Weights of a small GPT-style language model, trained from scratch on English Wikipedia: 40.4M parameters, 8889 steps.
Each number is 128 + 32 x the weight over its row's rms, rounded and kept within 0 to 255. Layers, rows and columns count from 0. The size above them is the row's rms in percent of the matrix's.

# layer 3 MLP down (transposed), 1024x512, rms 0.0436, rows 537-553, columns 128-191
size [100 100 102 101 100 100 103 105  95 119 101 102 100  97  99  97 100]
[[121 105 134 108 111 190 182  66 108  82 118 140  82 140 123 134 102 137  79 112 121 115 161 153  77 141 148 119  76 144 159 166 184 149 139 150 195 133 107 135  94 118 100 182 124 156 109 154  65 125 115 122 130 161 134 164 168 154 126 120 102 117 120 102]
 [121 159 192 199 125 114 148 131 187 171 148 125 117 142  88 141 147 102  69 109 102 117 134 146 174 125 110 114  87 137 163 159 128 112  76 128 169 159 188 111 100 202 189 134 147 113 166 111  72 106 170 118 126  89 173 135 103 116 163 130  87 134  89 123]
 [167 105 133 175 104  51 140 173 118 147  98 146 124 132 121 115 137 107 116  82 102 174 105 163  92 130 158 102 113 136 203 164  96  80 138  63 146 136 110 156 136 105 148 110  96 179 162 126 105 119 156 152 144 133  92 151 132 142  87  89 104 172 120  88]
 [116 170 140 180 102  59 179 113  66  97 165 158 179 214 137 114  65 126  78 160  85 128 146  85  98  65 102  40 165 177  74 156 155 155 141 130 117  68 145 148 128 100 145 101 123 128 158 106 114 118  79 127 128 167 120 129 146 159 113 185 162 120 161 143]
 [119 188 116 140 187 152 120 163 129  89 132  93 131 159 131  64 105  94 187 220 130  91 123 112  73 101 137 110 172  68 187  88 156 129 158 163 118  99 105  93 148 105 141 129 107 122  97 135 108 148 145 156 191 111 150  62 104  53 158 135  87  74 124 132]
 [151 185  58 162 100  78 123  76 135 165  69  99 115 134 151 142 144 101  90 139 132  87 136 137 162 134 112  99 123 130 170  54 136 140  80 151 154 154 130 238 127 195 126 116 136 150 126 155 147 173  95 124  89  92 116 138  60 129 161 163 185 106  98 184]
 [130 172  83 127 161 109 136 107 119 150 143  91 227 134  73  84 179 150  75 105 157 177 132 161 126 154 149 116 135 144  65 129  98 146 124 172 186 133 102 114 142 102  83  94 148 154 142 131 123 136 168 165 119 144 151 109  59 113  98 107 124 129 127 156]
 [ 70  77 134 112 109 142 171 144 154 149 219 112 117 123  85 126 161 109 179 115 115 102 121 112 150 118  85  88 121 144 112 155  95 120 157 137 102 159  77 176 114  94 144 125 184 107  80 137 148 169 101 143  70 100 127 130 148 112 131  88 106  94  69 127]
 [145 136 144 105 164 117 172 104 109 103  78 122 108 141 160 127  96 167 192 138 131 173 132 100 130 147 154 113 123 161 144 117 168 127 134 118 109 119  97 116 162 185 213  76  80 130  85  89  74  88 124 123  94 206 153 146 120  26 118  98 152  89 139 133]
 [152 130 118 130 126  87  92 120 123  51 120 108 128 138  99 128 135 125 113 123  66 146 113 126 159 178 138 138 141  78 147 174 173 104 170 142 133 147 119 133 109 125 137 122 155 144 141 134 134 152 194 133 191 157 115  89 128 127 154 105 120 115 126 139]
 [134 109  61 154 161 128 171 130  71 109 147 141 179 116 121 177 108 185  91 141 158  91 131 200 109 125 121  53 163 172  91 161 108 142 106 138 189 164 128  95 142  89 110 172 110 150 141 121  80 104 125 122 172 108 151 126 165 150  95 148 168 103  84 165]
 [ 89 130 182 168 179 101 116 130 160 130 104  64 148  71 123 103 111 131 139 129 109 119 156 170 159 115 172  87 141 131  94  95 123  86 108 211 177 197 115  89 114 147  95 158 133 118 123 164 154 129 123 137  79  92 171 148 143 201 184 139 141 144  47 117]
 [114 100 128 164 124 112 149 139 169 157 119 109 151 102  81 164 159 135 159 116 135 152 136  94 119  95  97 138  29 115 120 174 127 133 109 105 106 121 135 156 154  97 170 102 152  54 136 166 136 143 149 130 116 124 162 146 120 139 101 118 149  70  79 125]
 [140 161 103 184  92 137 211 189 120 140 107  67 151 125 156 122  79 190 103  68 116 168 148 116  83 135 155 167 100 111  96 112 164 119 127 175 125 142 167  81 178  98 127  91 100  38 126  81 170 120  98 128 108  96 111 107 123 147 162  92 133 189  86 170]
 [185  62 142 131 144 119 131 126  94 208 127 148 133 167 135 164 180 195 146 163  60 165 120 155  81 121 113 130 106  85 138 114 105 140  99 147 133 138 141 114 128 167 143  76 155 126  74 153 140 124  58 127  93 142 154 176 148 131 149 127 127 142 109 150]
 [172 177 101  79 155  78  97  83 151 167 111 159  34  96 132 123 176 168 145 156  98 105 146 175 113 126 162 161 109 108 158 116 191 107 128 103 155 103 179 144 121 158 122 159 151 114 110  80 136 129 169 145 123 148  95  87 197  48  94 151 110 166 125 117]
 [142 142 144 156  92 178 164  63 110 169 127 136 152 127  99 188  94 125  88 138 141 130 136 130 138  97 142 100 138 118 153 141  88 101 151 147 149  63  66 161 173 153 163 103 101 154 143 139 174 113 107  91 139 181 107 106 181 162 140  97  82 148 171 141]]
# layer 3 MLP gate, 1024x512, rms 0.0436, rows 538-553, columns 128-191
size [ 96 105 101 101 105  98 101  95 100 102  97 100  94 107  97 106]
[[ 93  93 125 119 175 165 179 111 139 154 137  61 105 128 135 134 146 159 114  63 155  91 159 169 146 167 140 133 131 165 134 185 109 103 156 127 124 129 150  47 136 154 118 147  87 186 126 143  92  70 139 132 192 134  82 106 117 135 145  92  97 100 185 161]
 [ 98 165  45 139 119  95 139 119 184 117 131 100 143 176 102 189 155  72 117 134 143 173  89 111  41 118 174 138 119 172 101 182 100 103 110 141 149 117 133 172 129 177 148 150 101 186 138 167 119 169 119 137 153  90 102  90 195 188 113 120  99 135 142 193]
 [104 133  56 130  95 151  94 155 106  64 161 120 121 162 114 150 117  87 112 109 131 127 118 112 114 118 137 134 201 145  83 162 101  94 134 130  70 136 134  76 159 115 138 146  77 141 182 162  89 114 225 187 135  66 136 150 187 134 163 164 129 135 101 170]
 [145 117 131 110 125 147 151 137 141 111  89 122  88 134 120  81 129  30 114  74 157  83 119  88  96  89 172 121 178 142 139 172 115 109 180 114  84 101 113 196 118  89 144  88  93  85  90  96 118 126 152  78 153 141 130 107 165 146  89 118 155 130 113 189]
 [128 126 123 121 174 160 169 156 178 122 130 113 114 103  99 117 130 152 142  88 104 127 163 117  87 106 150 112 139 152 123 129  84 191 137  99 120 136  21 137  92 138 148 137 164 112  89 149  79 159 176 121 153 114 100 144 159 210 146 123  93 145 101 109]
 [118 133 119 135 127 162 176 112 150 135 130 181 111 168 115 143 185 109 146 138 146 125 166 104  66 120 133  92 172 101  62 176 151 115 151 183 154  83  87 144 132 124 102 199  81 132 117 116  92 120 148 100  74 100 126 153  95 108  70 134 124 129 108 139]
 [160 163 135 214 158 136 107 119 116 104 191 118 128 117  72 116 158  99 124 153 143 143 150  82 157 126  95 173 176 151 194 146 111 103 119 155 157 131 145 206 183 124 137 114 184  93 162 194  97 121 181  62 116 167 132 129 113 153 145 143 141 107 108 139]
 [ 92 107  63 155 134  98 131 145 162  93 169 173  85  74 178  98 169  99  83 170  85 111 182  96  87  88 119  95  92  93 163  90 126  90 129 116 165 107 175 179 149 137 132 146 174 150  98 151  93 129 136 187 154 150 139 123 134 169  63 137 166 153 150 105]
 [124 157 181 153 140  54  67 102 100 118 156 109 133 135 117  98 154  85 174 131 151 117 172  94  77 132 147 124 174  95 137 117 174 104 119  84 116 101 125 194 136 182 115 159 106 134 129 157  40 162 192 142  67 166 118 131 145 171 130 175  98 148 105 188]
 [155 102 147  76  90 133 140  65 131 127 104  55 165 117 128 158 140 118 126  77 142 107 160 166 127 173 154 160  99 115 174 170 169 103 153  78 117  77 154 162 211 144 116 133 125 143 140 176 161 164 136 111  84 130 130 111 101 161 143 132 124 107 115 126]
 [133 189  98 124 109 137 144  81 146 127 112 141 146 169 113 103 124 110 137 179 160  87 115 163 138 111 146 140 104 140 114 121 103  92 109 143 114 128 167 130 135 142 196  99 151 144 156  95 143 186 137 159 120 114 139 145  67 172 205 104 127 113 159  71]
 [126 133 128 180 150 136 146 106  97 175 125 150 155 161 106  86 106 111 121 119  77 141  75  95 147 113 112  78 132 124 122 131 149 175 186 108 158 118  84 119 123 166 144 129 119 103 148 108 121 126 187  59 122 104 135 138  92 169 149 108 171 182 121  84]
 [122 152  95 109 133 123 131  74 182 163 144 109 127 128  96  90 122  86 172 151 113 128 130 102 115 164 118 151 120 119 135 126 173 148 146 109  77  81 128 119  83  81 115 173  52 119 173 156  99  77 156  84  64 160 168 130 166 198 115 197 142 191 149 104]
 [149 178 116 120 113 107 115 120 118 114 178 101 179  83  99 126 126 164 158  81 193 144 122 113 144 160 166 138 128 131 105 131 139 108  96 143 102 155 131 128 139 102 118 183  91 140 118 122 125 142 123 132 151 123  77 153 110 176 146 119  55 113 182 165]
 [174 165 107 140 141 162  92 116 120 153  99 200 154 161  86 112 129  77 119 152 133 116 105 113 140 152 149 126 188 125  93 187 176 131 137 140 106 117 109 177 163 168 155 140 179 115 155 115 108 115 150  69 112 138  93 106 155 183 139 103 144 111 106 133]
 [134 204 122 111 165 141 124  80 122 174 106 163  91 167  82 115 119  47  99 112 157 108 138 115 142 142 144 101 120 113 157 163  76 130 121 135  73 135  85  89 128 150 112 183 159 173  81 153  95  69 136 177  92 130 110 155 133 124 122 129 181 207 129 124]]
# layer 3 MLP up, 1024x512, rms 0.0436, rows 538-553, columns 128-191
size [ 99 101  98  98 102  99 102  94 116 101 100 100  97 105  97  99]
[[146 116  79 116 109 145 155 144  89 100 151 110 167 144 106 198 152 139 134  86  86 151 120 180  98 136 176 170 167  71 102 115 152 100 178 145 120 208  53 146 167 173 153  69 127 116 130 177 181 155 123 109 149 166  93  97 126 158 129 208 128 130 157 168]
 [135  89 161 170 156 195 140  84 104 100 119  55 155 138  99 106 143 135 111  71  82 192 124  64  85 136 213 131  90 137 200 154 113 191 143 139 125  72 136 122  70  84 175 152 130  77  95 212 134 133 129 123  80  95 142 167 112  93  98 103  71 144 117  82]
 [ 97 142  77 149  75 131 115 127 115 175 152 188 148 119  95 168 119 146 131 159 102 121 108 123 182 132 139 151 118 120 144 114 124 108 151  91 154 112 109 150  94  78 126 128 164 138 151 127 141 115 122 118  92 134 141 165 121 142 176 148 132 183 179 165]
 [185 157 139 156 128 130 166 149 110 101 138 112 166 138 126 192 170  73  97 128 163 126 169 127  85 120 106  76 125  77 163 169 112 162 151 108 137  96 137  81 103 101 150 101 117  81  66  60  72 170 106 161  82  82 116 111 130 128 162 146 154 112  53 136]
 [104 207  81 104  98 148 100 105 122 129 113 105 139 150 156  52 113 155 145 209 131 122 144 154 152 117 141 119 108 130 185  94 139  79 189  97 105 119 106 110 154 169  91 107  76 102  71 159 158 168  94 106  96 132 118  81 125 101 117 114 166  36 161  62]
 [130 182 151 126 145 107 100 152  96 120  98 151 175 129  88 121  98 194  96  78 153  88 172 184 148 127 147 161  99 151  56 125 100 112  68 173 116 145 141 102  79 102 149 114  91 132 108 147 151 149 112 115 132 172  73  90  79 150 125 131 113 118 142 157]
 [186 182 197 126 138 141 108 142 181 108 126 115 132 108 165 147 209 126 132 105  90 163 116 173 133 143  95  74 136 169 122 126  89 195 140 141 159 104  73 114 146 137  85 165 124  96 108 159 149  73  88  84 119 172 145 132 123  93 124 110  85 106 116  75]
 [141 132 146 130 174 143 162 122  74 115  94 105 118 127  80 130 135 135 129 141 115 181  90 140 167  87 165 129 113 113 197 116 132 116 137 115  82 109 127 121  89 174 182  81 108 138 129 101  81 127  36 119 166 136  84 192 179 137 153 190 107 109 127 143]
 [140 118 128 162 141 105  60 150 125  63 143 105 120 144 100 118 117 122 136  94  96 139 151 106 134 152 167 154 155  71 148 151 207 125 162 117 149 147 141 136  66 137 158 124 134 123 146 135 110 159 211 114 144 161 147  57 150 143 138 103  97 137 118 135]
 [186  94 171 126 113  50 127 151 141 163  88 103 138 148 120 106  91 121 132  98 152 141 151 121 137 118 165 115 120  80 150  50 118 147 131  54 147 115 225  81  81 102 164 130 149 125 162 168 115  56 145 110 136 122 141 150 154 117 108 148 167  77 134 150]
 [ 98 178 134 160 159 187 164 148 102 153 167 138 191 109 138 159 103  94 150 166 101 123  90 131 179  66 148 102 112 108 139  61 100 116 103 140  91 123 115 114 149 192 137 117 132 136  78  92 100  92  90 134 135 141  99  94 142 126  91 106  91  97 119 127]
 [177  95 118 111 121 123 143 126 146 128  85 134 150 116 147 106 111 148  98 101 132  87 212 110 127 106 135 120 128 169 119 101 115  67 200 165  89 115 119 139 155 121 130 126 135 204  90 136 165 104  85  62 129 171 105 148 141 115 116 136 112 140 183 130]
 [202 132 108 144 186 193 176 169 100 181 152 156 158 149 112 120 145 139 150 126 147 143 149 134 103 117 144 107 132 124 132 108 110 151 131 152 129 128 164  97 126 128 133  88 133  95 124 119 133 144 139 108 126 125  88 113  91 114 143 150 116 205 164 139]
 [170  69 130 106 142 151 172 114 141 144 137 145 192 106 198  93 149 172 125 137  81  89 159  81 184 168 135 169  84  98 159 137 199 140 107  97  90  90 110 102  94  97 147  87 158 100 137 106 149 127  67  97  86 124 134 170 129 123 135 132 120 146 102 187]
 [134 175 105 179 122 101 165  95 164 108 141 117  96 140 172  98 161 163 162 122 153  96 158 168 181 194 149 163 182 169 155 157 123 176 192 139 166 114 171  88 133  67 175 142 141 113 145 112  79  84 113 122 181 150  88 135 178  87 124 150 160 127 157  81]
 [100 149 134 128  98  83 149 168 145 173  99 138 128 129  85 127  82 118 139 159 136 147 102 128  69 131 126 131 126 197 120 147 166 136 128 185  69  97 150 159 174 103 173 132  92 105 136 137 108 138 104 139 106 161 148 171  96 127 107 168 156 181  33 150]]